Weights of a small GPT-style language model, trained from scratch on English Wikipedia: LayerNorm before each block.
Each number is 128 + 24 x the weight over its row's rms, rounded and kept within 0 to 255. Layers, rows and columns count from 0. Numbers have three digits each. The size before them is the row's rms in percent of the matrix's.

# layer 8 attention value, 192x224, rms 0.211, rows 67-127, columns 0-55
100:140101140131109183149141195137126103128133121139137093097153130098109118140133130149109112133117152128105118088182111139133177084115118130123101127121125144154110087134
097:115086150126143141100147163103130129115128128152150133145149105125166149103118115119124138119147155131155130154120120125108089118118114138137133154135138092129139143106
103:115131146125151167132098107102126126114088150091088115131086093163107152158108115074091145151106125163107099062091110142150090106135128137123153154145136086151106100144
104:141103087122116046121149149121127107148173133125171105144106134113100180094114121102115138131109172093096138130112164120144100097114071146113102119163157152120160126145
103:122118162160123078171105086143137135095135113114133129114104140157129125095132098109144163110158112088140143152149132081172110134131165156090135081139085134138152122124
104:147135093113135115112135121134114149117079152141148143140122130131163150105174128093112114126119120151136134112146124130120136146124109151126124139145155111102158136132
094:133113122153135126124167134131129100152125118083118164178163116118104149127142129173161115131161198100158101122157116124114155080103115131148139106095114102138128135167
106:161148148084122091111122133149171125152151143118133112086163132068145079138103097127147107136108154120071169106175177126132131158120155123130124129141123108137134102086
107:117163122109141158152142126178147105126102119110113143158128115112109111098113080118131082127188143112156145115114105113088105156145119146094100126164147143108118146124
106:149129131148113164123152146157109149130105095168110153127111104122153124112085146127139113135129141119146116096124115112115131132117117182104148158077104188161140131081
104:118149100140120144160096121074115135125099073121132092150111120141122103127121088109105157127163125132143124102146143154132117095147150141111107111083137120118100156107
099:130108123092153106120112111105128156099120095175167161116154150071111127100135082129126128158106140121086157145100113139142089127149151104141115106149121177086162126117
105:144099142124139145161149126109124139157090151139128100116100114096133151101140139183118113115117156110143135098177118112115130116120174157126113162168132181130150136141
100:178128131165136109163133133125122135136162119133120122108118103155170093121117140154155135141093141111137150086120086099148154109148141122092133133143127104105115146164
107:121111142129143158146102100091109100152128095126126121117142138135111142137127097149119137094132166107121106128165138144103106109142098129145120124132179173126140120105
103:127120105103115107180172104093165152103116092116114094099115096088139125138141111156106114082142137140187135166138139155100155111133084117148158116138137094151098126149
095:127104157158128116136115157122136127118114122135123111154092129130132140154138084169169161147143082085112097131150085114109146097136113143106134117113113124145115142092
104:145115107133155158120077167122156104092107161117137103108126113148152104090129124140135129135134140165140108100111111147075116127135133152115135181116125122108168135129
108:119152102150076118171148150147152110123140100101104125113144097071145098155094138158087128161130108108146083115151139127133119138134149080145113130123139156131127191157
103:101128132133149082109102164143129163112116105097156103161156161072114090120139133139160091120102114124102110126132120140132096139158088129147208092141110112124119078157
104:116167100105134115093133122099121083121102143166087158175150108121095096109125115130116159101158124123195124127164109148130142149133126111163138164079114100154103129127
094:174139125136139177105118155104092131125156143119112062124089134131106151139143128160147121127153142173144115107101141114162186162112133120127140160087178144102120141162
099:141109114080134128117103118141118107118158103117123118144101062164104120131087137111128068157159095137163124122131113108135147134126145092155137147119138150164136110140
103:116129099121160115127163115077143153110125157117144148138113133091153145111100120134136041093112124111085102152140144133139123117122140128162105086102159159110124133138
106:155148159144089173186119093097127099083112152119118114118142132139107147161103142105125139124120135117111110110126085120167094172126109112121122144126125112175158136156
102:139131180133103173143126120150149120121129091144148182143155107186114143114118200135097092113137114157125133112131156056134113155128127115143129091135141123128096118087
095:114121094112096114114125107120106192094120128153121130120133166182100148119140140113119143083129136122096125115136086115105141168103108109093085125142139119106096114147
105:130151082119124124126169142069096129169151110097134140117128177156109139100127164150154123170126114111138130113123080126124127171136113121131110094129081090097150128122
102:112118174142137058151138156192079086063170042123084122130120091112152125100114111118092109168121145138141122110119164091132161134131114084176092122119139152131146112130
086:165171119111125088108159137116166112107123122166139124096124107159167148086122160132102088136094148090125153090096103155204143122166146169136134154126107176091148113117
100:141141111105163125136159142132122118111072108159119123073111096098092117148123118127110136058139163133143106083140118131164146116155128099133125117105136116144118167112
093:137165151109123107128114125130104107110086111142118119096136112162124098133102163146153165129118134149118103102152109124096121126127103150148140074106168138161110133139
092:136166136121109146131098124122115133145137104128178153105141110097174146145149118131163122130117140149113128126094094099123162110108106137099139132102106154160082121151
099:151123149102083098153093150098101176172119103149130136113202092115160156181174148112088153127119117111118107133122130121132134132138127121145100146144130153115171149101
101:156104142131157125129123148112143148121090091144099139078122160154117158120108138107109131099179123120097136152142122142111166128140161134157098159133135129104151102128
099:103142073160109174106174138135109126152122133099144142132142148146134127123078132172139149106122125111106151127137132101118086129132149101110099124116075130119154117125
102:148149137092104144136107141143159126147165158124122110141128099158135131170129106100119084162174133149090112120146125129119146125140147154104174107124108103162119081126
100:150121171097128142115145084137101140149155158100101122177111116123088123171141111114131130148127129096137118125126169158167140152154121140114113088112133135139154109117
105:152103102075141170130131119100148121108164135092143110132177162156083150110099151119120112139099141067120141128135116112104122097090165136126152170151109146134062157145
102:102169122114124131131118138106111120123088118174131155144177150099174142111115156131110090140171148130117118118121098166143086104125123136107128109153102127116137080095
104:142153158120114152102108146146114135125168120113095111160095154148118075092131135097115105134122135100123114134123128091130192165157166112141120146110087137118200118141
101:168126131164105119078126151102097141154139141116118138125140129092151095166155107150139136108098156124164138147171129099138136127140148102160133075121114148113058124136
117:118114112163110168081133121136153124081128157115123166127093139152138159139149101105066094163114141137131113142115077100116155145153129164104168155120134109138147124127
095:109146083135131109124186126131123128110131110106158108132138123140126124157168112138105073167132131138140132141125115131120171122074132146134119131142111145112141168098
101:161139133148105146163154124124147104102120181113153162133182132131171100136168073147154150164095091125126122106128109110121119135117106119122137098119117148118110140145
104:139144096142103124152152151148081169134149156103087106133129103133143131115129147150140108095165174119108150131088130146121130120108151077158152164131137106112107129098
103:114119107112098112140116148130095119104164146140189123123116093129126124119106121127119117121162104151156130159077155117114131163181096124169091110158147103116120127138
107:093129102116134139127107126116143131100165117111148153156168126135131109116123117124122153104122095106163141143101125156158150138147174162117117109113127093164140096129
106:137137107149129113093104115119089125145144118122163119080147122131111079117106131163140143090100110117170094135148160137114139148128126122135126147120122159084164140101
106:155132132112163132140115106148179110124142178115119108142136118138107144132145104134084100140151116152151171129111153155163128129138116172104118183093128110160135185113
105:161140134163156092095115163134067087118118138115163101096114112140153118099169107078149080180127111129147140132127091151140174158098139105137119103135154103114143169086
102:151168175101135131139134109134096125170117096096127137104117106141126128134099149141090143170174108159151109152149142132153103122100110184136149133165117112159115138138
107:129190105103089130172124160112156113102130105147115136130106100145133147086129125137113116135120124133125123159120125135128117160100114164112129128101121100106110103130
100:091168068164121160124113118092125145150131110116098099122171116129082156140114116137120162150121130129096109129165131117153156109159119123121150099152116136098133134114
107:154124129082156121091089126118149143144146136138126108185135088126124166143115168100180149137131116102066085121149116130130126108144120127129127103167111190175101100091
099:110134134172124119126141188103132129147148110106142173145142142107129152114124102095160124133077102119136170173142181095129122130129124116162127149134153118128133098130
112:126131088111131099166155123141141128087123127161053152101151131126150114184122136167140147104157121139130167175116167138142144128152094130149172126120147127117146096141
101:118140137144139154159130134093109142143138153149111160168173086126121112101146114113117157147130097181092120104116141122129141114144162132109109152156070107191155152164
101:103103144122140196127143128138136138139138147139185129141167084122121137131129134093125163150109156166073112126101140154170092165137101137144115175133147098135110088100
104:160154145161119164099164138132167122117109138140126071149159130124129068155129165090120080112094142166119106159149100108117172156140105121120130118124124105152129071136
100:101158155111151101126145136098165148130112112163118143147107146118109114167124145100154095116136136159120122183136113150113092078091159115127137100199155141186136150153
# layer 8 attention output (transposed), 192x224, rms 0.181, rows 67-127, columns 0-55
104:115134099185112124085132120156130195139151154139147123142172109084141139105129129151144153120129149148094122109087116146135141116139165096176158175164127135144128170150
098:132159156138118091125152116143127135083148135135165116127136104125131154124122162119199133128132106096112141136110063131159158139126114111118132149050137099130116113119
103:146128126125107137096127091147140101108173106115165109097156101128133127100139142112145112088132141135145176146108131104115145112067118144156116171134163127148122160125
098:131134145128129139119140141119147120076128136087112158169112144167137132145130161137141123156138103150109107097191110151107138143163106107133140152080096116134116152090
105:164138110092114134088146147112124087165109121151139137138180112134134111174126125170131144104122086170136127085110142152126145162122130116130080112106127114114111150151
107:135101104141118156133138106091112181121122068166116147161142120113125111118132147161120070101154087101106135134157120146128125066135135079157155127136145147137084152143
096:124165107143111131105091135117120137104108140129165108160102116125114122163093166153155114157103115179113138124082114132146143113146105152151096137122172139128149106107
108:084132130083133093137154108112142092166146127124119117136115137134124146139124157115115139064141135117114101115124083106132065158102160146154116155096090128139144136134
106:136109101131114131139101134112134161144127088098126129105134170151158172158123121129169127158104130090147109139077148134130126114174096117129120093146123166142122113146
110:141110122094131117146104104097123118086150146180115119124137101152131144176157158133142109126086182089114158140140115122163166156114122159132164137149134169161135152130
105:151099154111141069128109118112176129132123150105133135122109106166130122107144107131174122140146122101120166147127123100125139124133086107110124157091108120093139116178
100:108137116179145139117183124151160141110149108108108126165120167166113095118129134138132140097088078131161168107129092142110148116126080125119087099118161111154141118173
103:125183137113159111118132129111122136121148155097152159102144118183129101136158127133119156137103130125104139140072113168162161162149102148118186096105162091129131095122
102:130123127113164140157096096164109129125101109099147125155120136085102166063135144056095121076147103091102152141132113128154160141111155136143076088116133138146096141087
104:109134079113103112127165104128129156118151165106145157133123121081088093145119144108111160113086129120133166174148127110150120176065107139106128116122125115118150138140
103:137127144136183129069122145144115144128157145115160112106154159170117093169145117079137117173144106131105090148116138123124106129119167099126178132120097156144141151133
100:126091098111112110093145119092165151129128097123133095121142136174130152126120141083156159143084106109110110150139105113144124108098126115134125137139174130106150132113
102:135153173102135126156145146135140154115154128107133141087135134119144124160111144128177081160150170097115160126076115108123149091161150141154133149103086147151100105138
108:138087150123158128115112141132090138129102127126123123109093145120116122123141141087112096129145098116081129121113139151115138171137088136137080140135135136141113142143
103:153135149139116148097088109115137166154133176156105149130115142206149127137132099130142124170131146138168129108151102162154137121083175108148095157079166136115111143143
104:153113174163137116105089126156139116118130096098148060092102144132154117127112074126128101105112135153132128096062112148139105142082165140079145145124131153114088146134
097:112121127207093104131116156151138121134144108123175111138127103150147115174147152138133118129142131122140145133135129122131132063148146141118130134118135148088121128108
104:162118103125130163198092110155115066123116172144151183092156168113118115099161139089132126110139171141105119137121158174123126098138104146079114133128145149127125140115
098:125123146106110125147133128138168129126127102101164131152115133141121084170132132087109119172154151145134100106158103099164128157120169123104143174154148115145125110122
105:144093155101102098145131120181130123085142156154152134124127163112152127156143114165131092123134130165173107179116140142099153110118119113171164141197087130106102131127
105:142127132136139099118137154113074129145140105114141113108101130122122122124100120113155102094098152135113146126164121144129168114123104120080140138125098140077125143180
093:152152091134108122102156137133125104126127115127130146143139106138157135118131157110085100107140079122115150180159151157138130089154121113126115156109144133112142130146
107:156128148128140123157091103080152092078122143175115127141129151110155112103129135154099138137093129132134137141128171147172096132103150122120133137087135124134141153134
104:179112116120155117138114134118149094177098138104163148088101134119092158136149142125144133092137149135129154133149114119113082118183184140119135097097121126110147113128
093:114114159149115113142096095146111148128133158148097124124136146126068090134161127145109143134149147119111120084151118106117111171116117111131120116060110145138069119132
098:128152109116089127126142124136162105148151129094126134143127143133128124111163120154100107165128139117091094186098167109140157117098159136086110155180121106146082127140
098:121108135089084138158164127140135119177138176130168157127165102081101133104113154090102070093117080122144147121116144112159146124156116107103133144156088128151114145149
092:154126141095103120147114109104145111139118138144104118154140090162088125067154126133098122127119087111116130101162117148139154154116180138179119124145086141112141100165
102:102148145128127123094127130129123127118146143135126111104121120100120138156084132139118123127135163101128143126132169139102136138124138154119159090130110122160120173140
101:121148066151138144112167144101108117111183164129148120174093140129173097165146110123112113110100118126172153129102133128122091136151139131157205139146113125146160136170
101:141134143106165104100116145135143090086136155152161163177118132129158127126116118143145124127168153131105114121149130140175136127113102120110112105119117097149137127139
103:141136126102087110144130063116124137143107127182133129111127144148159140090104099119136154128132116118170141151145121100118121150131136094133121176110140128070137149133
098:148154130109088120138112143111141167120119155148138175148132150120130131122125137135096140127153137150119133072068126088139123119080161117094168138152154096107127078138
104:112130117135155107171137105127157126154122130146153141126119086132144075138171114153153104148137118178115101153128165122168156131138120123132110166100147121119124098127
101:099135154107093112158119109117142116083097123092080137137111145148163111094119093146115169134133140120145121137114141164102174147141111107145173164130125136159150172144
102:117124115154119121108155133120112151142080098165125092111150151124147165127141118140115141125134148141083132108152140174110084126181118151114126127058115076143105166134
102:095119113132148122099131128154108119122121136158130112150085131148105192144133172114083148139110138141142112147118113139073140153127133143095185135129111159156156143100
111:144179143113140109160059071118124166140114109128181082103161141124129141144116160110137157149143149125143158145141173146114150133134139095100120112114113130120116133126
095:143071132132099112118159098142101068141139136143173101102120159124144098169141122123126127152122177144129136113151159106162138145144139117133154120110182092162114098154
103:157130130103138130171117106144118126100159131134143132101131129140114074109126117113134154097092085125093160141150156160155125153132139169124108110127136135126105099138
107:129138093154099101103128129132139123140171156126133127081071101148135136148136117084125138119099114138137090120103134118094139126126128099153107097119146107148124174157
104:094132137119101140108139130111156106160117130179101148111099111126141116124163125108133102161104115107069122135099117129087131090106093117114149123111125134141129152170
108:178110111151149103124109145133139092115129184124116116104125134119113169143124128139143132150089055147146171075132095082143153131122153135127162149132094147128108147106
106:157105140102136123078105151129143144102129103113107145170122125079156147160166131168117145108139120141081170120124105147128109137175157147106117091119132074145139131103
105:124127126134103132094116117123113116124156128107178098095141156121139109139123142080144120144135115091164124102116177125147123125113147122140147119125150138107112106110
104:099095141090114149112172090119169174111121122114120146127097104126134108113122142151112168091121148101152144154113145142119086093121156106093115115105154126187110131087
104:136121084154155137101112078134186111124092152130136136114147088138146130136115132140130089094114143136138139143131179104080141112123123089126125108138082165176136138123
104:128083121123116141101096090164166079187155110135084110123157148172110132138167157154122164139149112155121113112128110124151129128164123131111161130150087115123111126150
108:123082090111100122124122115148110137127115132138159133121112115121163133084132116180150153082100146138140112123095083157078125097141113127105148160105108113129150096146
107:097138113161112145109141108116173138118128108107113149137174126091122137098128095170112146127153145116164104152154149076136138155108138106115153119135107176110183097136
102:141171122110159088140160120127140114108090102108130117153108140136173124172113158116146152120137120137145107115151150174117153139083134137110101110129144110076173168104
111:145152126148121150113158135125124122135138156121145169160118186119115115156137110103122108143123128128112150112144048111122096111155142131134104094163112134156155146116
105:125140143135123140102095152137166123074114135109147123117122160126136120079156129193119080091094111150144128161150119087128168098079105125134157119120168152114095103155
105:101106093096119114165119133100121107133123108151156110123152118140141129118137138149117126108118134088142147149108123139195152083159128143138185103123137123153127114133
104:132128146070114139122125102094107122128082148095148127128141129120160132122112128165095152150117121103135160123110155130115119153128187151136143175117128117138111189155
100:147109122128116145119141164181138133126112144113138107097128121131138140149122093139114136123111122087137115113150169109119131095147095118113178166101151108121130125134
# layer 8 attention query, 192x224, rms 0.196, rows 128-188, columns 0-55
096:145150186160107124133120143163115163122116157130122144149120153088112091087141087136117139121123115114144164166167103152118107138112173113102156156130146139104146178133
094:088108123154115095141126145126111159142098189115158135104147135156159108122108112122101130133151173171132162100090142115127093112149107138148116073124085128148127100134
099:153150140153115134138068084124125139122120150171110132133126125120132134125154103130129170128097132128103115118117141117132185134133118123133062134146119109103182130098
105:122119124140148173117104143153120161154129107111080101141156125144167153077153153135133140101179124113162143143157116096156138161120128124098153158140161156144152151111
098:155165076149190132124156132096156129199084151123143135150167124127158156110136121140114127144134105150163099139154111124115110154105114116126180119121184091135127133106
107:128159119154108137145153135157096160137157154149113078155122132108133089150077146160119119159111155136153130123148137128120093127124095154148167099164150115157164184098
099:120128126090137099111124114137123164129089078099163148132129124122117133107109119110074127117108181128128109166137103130128144159126084146129110124123116135148118095161
103:121148131107133139131139118120134078119087139142129145072153118096107124104139119111148114114144147093112139126110143141124140131131134142125088104171176144149065135143
116:153084102118080097117103121167160117141145131137099151140116135104132105130097127125105111136116160115138120119113148170140134172130136127112158167144123138150139119125
098:091125144153129124139116146134131156099118131116097147094129114139086089108149137109111111123141124137121182092117143162141107130124073174139107122127101104178117125144
101:158121123131145118141164076125147090120088142105132104121119150106158114121118126105153137116104126127151147141130162122180140079096123094120114092136118087137074116149
097:099177115162152137107128138138110152160152160141108121091094147137137115135151189174126138088124116130126131109096147081134123117146130147106160149099109105127098168127
098:128104149182098133128101097154141174135100116136123165106137132151164159124142127133129106119112117172089145113112131148118137147146090094132123170104099113103116137105
101:148092075145143133175132126169104117102163119130146128133113162115140079131147128125083111108131098094104175115137127109121136125113119126099171132141116154125151153100
104:117132092150100170125124099138126135120166116096156122156159105152127114127149167114110146133108103118127109128165117168090154111155133149125160157097131188113137190108
108:167143137124146158099139097119099135156157112137130135128124137163130150096117156155096156124092142116153124122189154126081149095117122095187127105133117129122131148089
100:086135131107132103120090167129100143160144140114101147097134121166114092110150162121097124118129164134128115108117133112112162127066124106088101103165094114122124115123
108:132107148109088112135174131101131170088121123141165150118150088128158115130155098103152150112164172130150150148091125105102114102144168134120128113129147145092133114153
100:152118159107140142138134112142131145128149154106137145113194111122154091180137120119109170137134129159161103149103166123139139099106108128102122114174114100094131102154
102:141110143122149143172128097088127168121099195136105093129138080154119146143144083101126095130106145133143135126147160168101124150138101118162143143136118183141128098167
105:150131154090133069105123105164137149106116126120151142132127151123133126082165109125115114143084145146128112137153130140086177137113148130128133149089100139096125164115
099:093123111103149169187135136148105129181170079123108106090129130122145131119130136166117134108119126147131097116111127162119137151148101154153101120121113099153104130140
107:129141096101158114107120141143162077139103152128100169114145099090139089179157145150106080154159108134103116116099172104141133159149153155155126112153104098120123100116
096:136152117135135163164130151108151138085114135120116113153163162138115097135131117136157122095145127122091106126145169128133104151059101135122136114135155140142143152140
122:152135117126157153176120123166125114129170119146087144130117140138133081155113122107138138119177137100105143193174134134128157137134135166123124133150153122118144113123
097:134161145139134130137113105091121147174121138127119125131122116123110160130149136181121169103131114136147128164167124132176158155101148138118141149090108172098145104114
103:123123130140104158111174146168121151145179130176135161133141144128100139122109101164135130089134087129106174116108130142121121163145125116178141135137148149160106117144
114:151153112122126146128119125144133121146175125138092136131111118151102154092126140152119154149140121104142092122122121094150157123128147127118145120072136136085132139098
104:121132128154094177110117133103125092075134113112142132120131162129167107131107129118149131160142114143152127137157136163166103121156144114181101122145151117143114139122
105:100099135118121144156102132108097174102140143127121121135116165080118080161143130135154134105111110158087113160118179153140119100066191128138127174143133124127138106093
101:139133097144096178091092107156148099146130098110110147125111145148078142070167109137121131141111106085111094153122168109113133161139150144129150143176136132090143135181
101:137120086146081103117128134071109124160103104151169139074127099135105169148117063104096158088148179141133081117098163087129132122108133130152125120128130137125128147139
100:118135102128128109145128146173148139078121115165102111172141107102149126144132132122126135134114157093137151122119102133139076136099160160108146126112166157136142117123
109:113152135139164103135170081123167128111169080150130181146089145100110107154165156164131105134130115121146043134100139123071159134139123139099144137129154142138107085080
102:142104118129158109138130152123078187149114116117126137125123137133149100101130107165119127158145144168106081119143159163149179156121132140122119129129108120165115125063
099:130067125101153086144113124104145132138118142159142125142113144131165143181149144111143141101137134159142121135146119148143153120099126140112106183088091115134132127121
110:115112095097114160112113153124131149128089129117093122144111114159190107149164070140126109068137098161133125149115112132134108124123124137125103109176126148107144111119
099:153099166114119107150150140083149125099095135120163121127150097125127123145107166116081109172121153104102114128165140150128116123158119135150072106148138095116149147126
096:148104113141175119173152089138076101068120135105114088152142127132121120092161109114157113115107132139068126144136153138113112092142122125125124075131103134107132119134
105:181142107125143131121145128129090152080143142116146154129134126129149116089121139127186088120114089143095166159108110132145104137135166128115125140128155112107105123201
099:117165114134139094159146131150140124134156158132127120112107131157175154139121121116189118151132117151091119114091187130112141113133124169093171118145094123143121143124
100:111094118131144086157152136116113160125127147111106139128140067152126165120129137142142114148120103191111121110115115158111143148174090151102128106152109121125124131137
106:112067172125154132074145157111123105147114120122097155148104115122133178104213150140120119125158152135145097095130148144111132119184140163118139066161110122158146143096
106:101140159092168123124152191121138142090135132131130106120165092134127141162144166125139128124143127131121139146085113176126119122157127108106114114143114099160157113137
105:160133156100096106156120094130110138123125125082084147130064118140104137160121120128143148138148098110114072125143156113132103148137108082123119174167114093095143144099
097:136130123116106071118153109123173163139118139113122104110201162127124114122127158147129147117152101141139132124118118123114101130118135100138133120116141152105139128137
101:135093125110085145128100119095118147111118148106113147093174143091148113111123135169112137089146164137107101113146132102154146117149165109126152096102115098161124107111
098:149143118132137119183164106124154101116126105117153128138119119054111164100152124143118173113176132188125124090171080154151126158122146114145164165136141151149147135127
093:145083180122124137107125125115164150127160151105208153123150146143077106129101174162142086155124093130135141115124130184153110144126150154123108136124153083120148165133
097:108081122124142132100133131107136135118109159101156073090088086092155119152182142144133098142172145172115129127095117111090122144185118159125157064100083171100123109147
099:093109116123084105134102153118110112114129106132142150145135104170116117111146135100129100119121141104070117175183119119096090085135118112178148133147119099142121131143
104:120121144150132149120111142139143126186160114153116079104107140131096141102155105104161117103115084146144113145165111068130117118145133161132129104141158130124105116101
097:147170157099128123131129078147104105087147154174088110157139120106133116112093173143151189130100110129101160150130160140073111155129115148089097157113120157146124129151
102:112114146103133113143118127155135136133105142090085119129141131153130134137145151145139145157135131145089129140148159119143165131151078128092132117167145132127147102160
103:119164113109129167101104116150130147131172168130136106096116173125160148137135136146120128134142143120142122148146112110134105117112175093115133076167141098104115111111
107:144132081157128130091084122125154117093103141137120102079103100136113109110111104143105176124130120113146117140112113131129137120127140129163128144125075121103138130134
118:118077138103104101093143142111122127142136080118128145136127151157128137118100092134131132132096170130127119099096067110122110134120131118129137101086112143196134063134
104:132135119113157156131130140131106140142080154101140151154140151097131149119121156078106124090152133091110105126144131136137127127146137102172116140215149140143119151116
100:141152111129144123063093150140101099122152144144131134093155115111141107136167153103153158136144147162100116108153132108062110120139112104062123121140131140149120151127
103:163127124168090127114116096156153112158105074101150086123096096115139183090129127128133145152122130143132148179117108089135103110140092126122158125124127120113088161166
101:132120100172164115119167093132134101159131118157122111146108106127145097093153104069117166131144119094134138107118146138098126129111100170129101127153160137123103125087
# layer 8 attention key, 192x224, rms 0.201, rows 128-188, columns 0-55
096:097124160115151140101141179170158132099099115145112118124116150124110145138147131113128095155179127140101114148126146116112112135150155126107098138135115154111159144153
098:165141113084128142126088146121088152122103145094086130106125143087137123199092123114128135112119151142150115087103116151145090088150095112113112125171098127145157141129
098:149117130141146139135074120143154115166139159146150132131121166143145120125148123127108110105094142159096091113120117126116148099111115083091148155116165159113135116113
097:125081158110086133076160108145155170135112085118129099122122111132111117088148152142176120132114135135139181103155115148134124124100107174141083130136138110165136182153
097:159192128135197140125099129135138136116139112121160119152162157181139163111148149120111106130132089124141101107101096085119100167135109139158166120140130131135130129138
109:126114112122134137102120129122108127136161118139139104171114139135161083162122179105105131174116129114127124158106125109132104134153115150095164153151130171130139154130
099:109128113095156113129113134114147174134139142153113136117108111100123115084135100165056123109091163093134073141110129158079152149089088109099114123150126131145103142131
104:154169129114099104155152152138157123108151142093116088143156136144119148111094136126130128138151149136089154145131154123116137125110132159127142111130172140134110125094
115:112104112139100127125150103157151146170095131134117124165117166074132123129121114132111101119146158164141106133107101120148158146105116145117169142139125152188128124102
099:125146108079090127150136143132132141122164123141157118137104100155102145132129164114116121111120140106110150094163154152155131151109111166105160153075095138143108120116
101:140115104143136090103126122137182100089115150116116084148136146122131094110097149105154156091120151124152150128157140115147130108123156114178129125163135097141133137093
096:102117171128161131130108138144135156126096160144118163125132132071174102125126118136177150150128134082121075130131134161120166115145144155114149132193108088115129150085
104:141126130197119081139122145135175164156135125141093135156111106146123175136172119116101125093120114150088141103101116128119124128182081107147105188094128130137153108112
101:119111108155151169136162100179110145145126116128128120128114146139117088137147112082111152153128128097111154165136149128146132118119134130100190142152164105121138157128
099:132122112071114109122132101169144118121154122119153099146112156119097119133096169135078124138088092116160120153121121135108115120135159167109132123165156143107152156124
104:133113166112117198108133119139131154162180107130138142116112157150158091135121169154103138109112097131158126152123106143139102130083098117174117130125125127115128135145
099:116160146099133126130143151118073096140161140150198112100144152118130124132146122135098109171120172121144144143130116094129121094117140159153117132132125127138127139123
101:125167114107114155135137143121159185138138148125094134098122098087121133138151097125144157103161128130170143112146135118108120148176165137135166157144117094131127104183
101:160099121141152098093132110120119117143127105144131118108178085133129078151098111137126130147141169119143145107136120127167140129151141146105124105180096087082123142167
099:177116127156125129156137122137116137123141142144125105131120104131108106134115061124114122093136121112156088089133137101143096194161140168094123127135140126091141118126
098:100105102121109110098093149107136159120095161093158169138105164110096121120130112096123148151132131138149090154115097112105126107105138132108090133098113133114135133063
095:122145112091146113099158182133129113148112105138154091126070111142200110124116113117128097142133098166169124123126171167116133131125138174181105110129113097153137109158
103:156169141148152097141132149171136095152135138140124148119099170100139119148134106117131096160126105135137117117147140105107147123148131119116125126121125121130099170104
096:117137104095123124120092075123113130090122117094112135107090141172147121135128142137141138107155112078128106128130148097137146191111122127107156122105129081105129113149
103:157146100137138152136134125125110127113137115126096123145167165147160072160136151117149113157153114103101152139150132138104153109102081126106104107164135131131093076112
099:145127107173129112137145133100174157129090116116167102109118164156119156103116151157149133066149105124114129155146101105162130106105084140161079112089136153101144132091
105:070139143078129117104143132119139119129130158183106119110135155140120119126136136129124155155145096146114169121086098132124134157125100091149093154139124196175109128148
104:137134139112119143079157123123171156140148172109170158128118092139125089098145122148140144114104124135135119126124102167173140125124125108117146143086172114125130064096
099:139124126114123151142128151081123095084114109139097172113115123133136117132116107173158103126128109130142105101182131097152141150122116110109117145122194158135133129129
100:126074099143152115175090141119097138116104160125176078112131095106148129163117174169147137133164101119136115116127138181166154085066138136136098174140130138111113175179
102:113165118138091099105125157149131104149066136112132126122138123132131141095145122134107149126134130114070102111120156118153120133155143121128174108167141113097096158160
098:151149096100077125131142105155181127094089115145156121131168143152092158117132106147155095139144207128158108141096133134126124161143128132099136132130114154173161117116
098:095120085160140133152117122188128125124112121109137100122154112108141172087140128117129112138101088097161128103128143121155087113157165142113157108107129135160099107140
101:108134136125152109095185137086124089152153150163104137091086154120161095120116159115086123181120110126129087097119154108107179135137141131117134130138100145139180131129
099:113131079121111140144093148128132123111133080159143148144134107109126137180128117140104109124140140150130109123164130137127185157122138186132170127136142142154144148089
093:147092088144098147146090150089100140083144159110165146139133134098114120126114111137126151112129175154129075112106158124130085113114090120134113135088134115157166133168
103:149102091072134139132134167127132125154104099104137114148161165158159142120176123167101138092136117173087097119147136102141117158136128104120124115170134121117141163129
093:121078115092083091132161118124154100118160114153115096181135130128106146100145143108103130143118157099117131093120102159136053104125133116124115114109165114087117104105
094:126146144144187108139133115120102125080121119098129110147093124124105114134159132142154150115116093055126084131146169108112169078122115154133132088130147118138125127112
100:125131124108132125117104122172120144142129145148098088103148085108154120162126171115144148128163132104139108145105102124135149128154153150109150135119115107098121115112
100:083176122160122110065132134123111144115179129124114128108167161140162124132137164135116130167138135128146094125099163115142123138152125147102143128113135139149073106138
098:143096111155156085138144146150102164111145151120110129122108117151106135193158190148115108091099129182116129130116120160129107133141127194111139174107108140114107160078
104:093095114176127100133113128141186163111127147147156149079111132116138117064115130156104114125154150123103077153140138132111131138134135171131125125131091076171105149113
102:137136139103130140186124123137121151113182120148103129110118135103108138121117153116095111140150151119090107122122127144120120134134108157132118115097147099197119142116
096:156126088113123139167146131135124091108155144106109113119109115128117162109115152160143133155108103120124136162103154105133105114149103040124102179174102116130125115112
096:152132108141115149123161129127147152117115124154123109121126120132074162141089157155162114131127115138098134113124151163108154172190130128117117144117126132116093138177
103:143161154122137116166128108115131167094146109124098125138146135106149143151107115124153093094121113133125109137154100178149159128148123145149148127093172099142119134101
094:162108090151112102158168094125144092123148119111119107125124088112114163103128092112136133178143157130147138147075122102149135091160123138124121148158169136155136149119
096:123135141146153147098133160104136129173127142100182104100166104143104129154091141120123116103100144121129116169130084155096094123122130122143143128144142135116124147144
096:108128130112157105114135132153149092141113123132135128129142135102174115127145097130137120112107080115139141118141146090099115126175127143124124125100107114099122144103
101:113087138132069104167063163162110114145146125144146177130161125133129132148153139120121132141127113088071141133208130103144122130141110120153078110156078112142130173133
106:111178137111146109134118130145147096166144133164102090153086116121148135097141145095144104134124120160140145105109124101160120111147107142110130121129143065087075111123
096:150145140141137124146154126149118103127159096173146115120135119101126123133128171107147163122156161109133170161099152097138144139082138121111123151112131134111112152103
102:131115142130140155111133154136135117105101140060108101128124159115123059145140105120130135129125145132119139143115141121166129147147081175125108138146156171113124131119
098:124102142140147187060142121116126093122141167101143118108125120130165129134111166115144115136132135132130093151099114095143122105154172098091146110167158138091081132128
102:108120093101108139119105146156091117141108138183121109095103126130099157154126158141123146124134122135149101118132141107173181095095173130162123109131085100130091086129
112:096104125177152132145087111126155132140114113087117132128111149122092121136096107165106127166119168134137137108155088101103117174166121108131127091120128108211138113109
096:138133092120123151097044125129115102124083134125141114121102126116111122074159155080144112102094102099125129155083139102107089097158137107160095135155099130161113141136
098:126141133113126123102115100169128102078126177106157132130156130094139143172159158097148108127134136133116140136134149130131174127107167114098156149118149100098149166138
101:187131119141096161143135121172144142140136078126142112101110147103120147110163112113111142107066091122128153099123118176135177128172132136143159107134128131115116147114
098:122130107175135113131183091139117130164146123116121119103121096078127122110078179095119139152173123139127130118117147097105093102095109126149149120150111140161111096119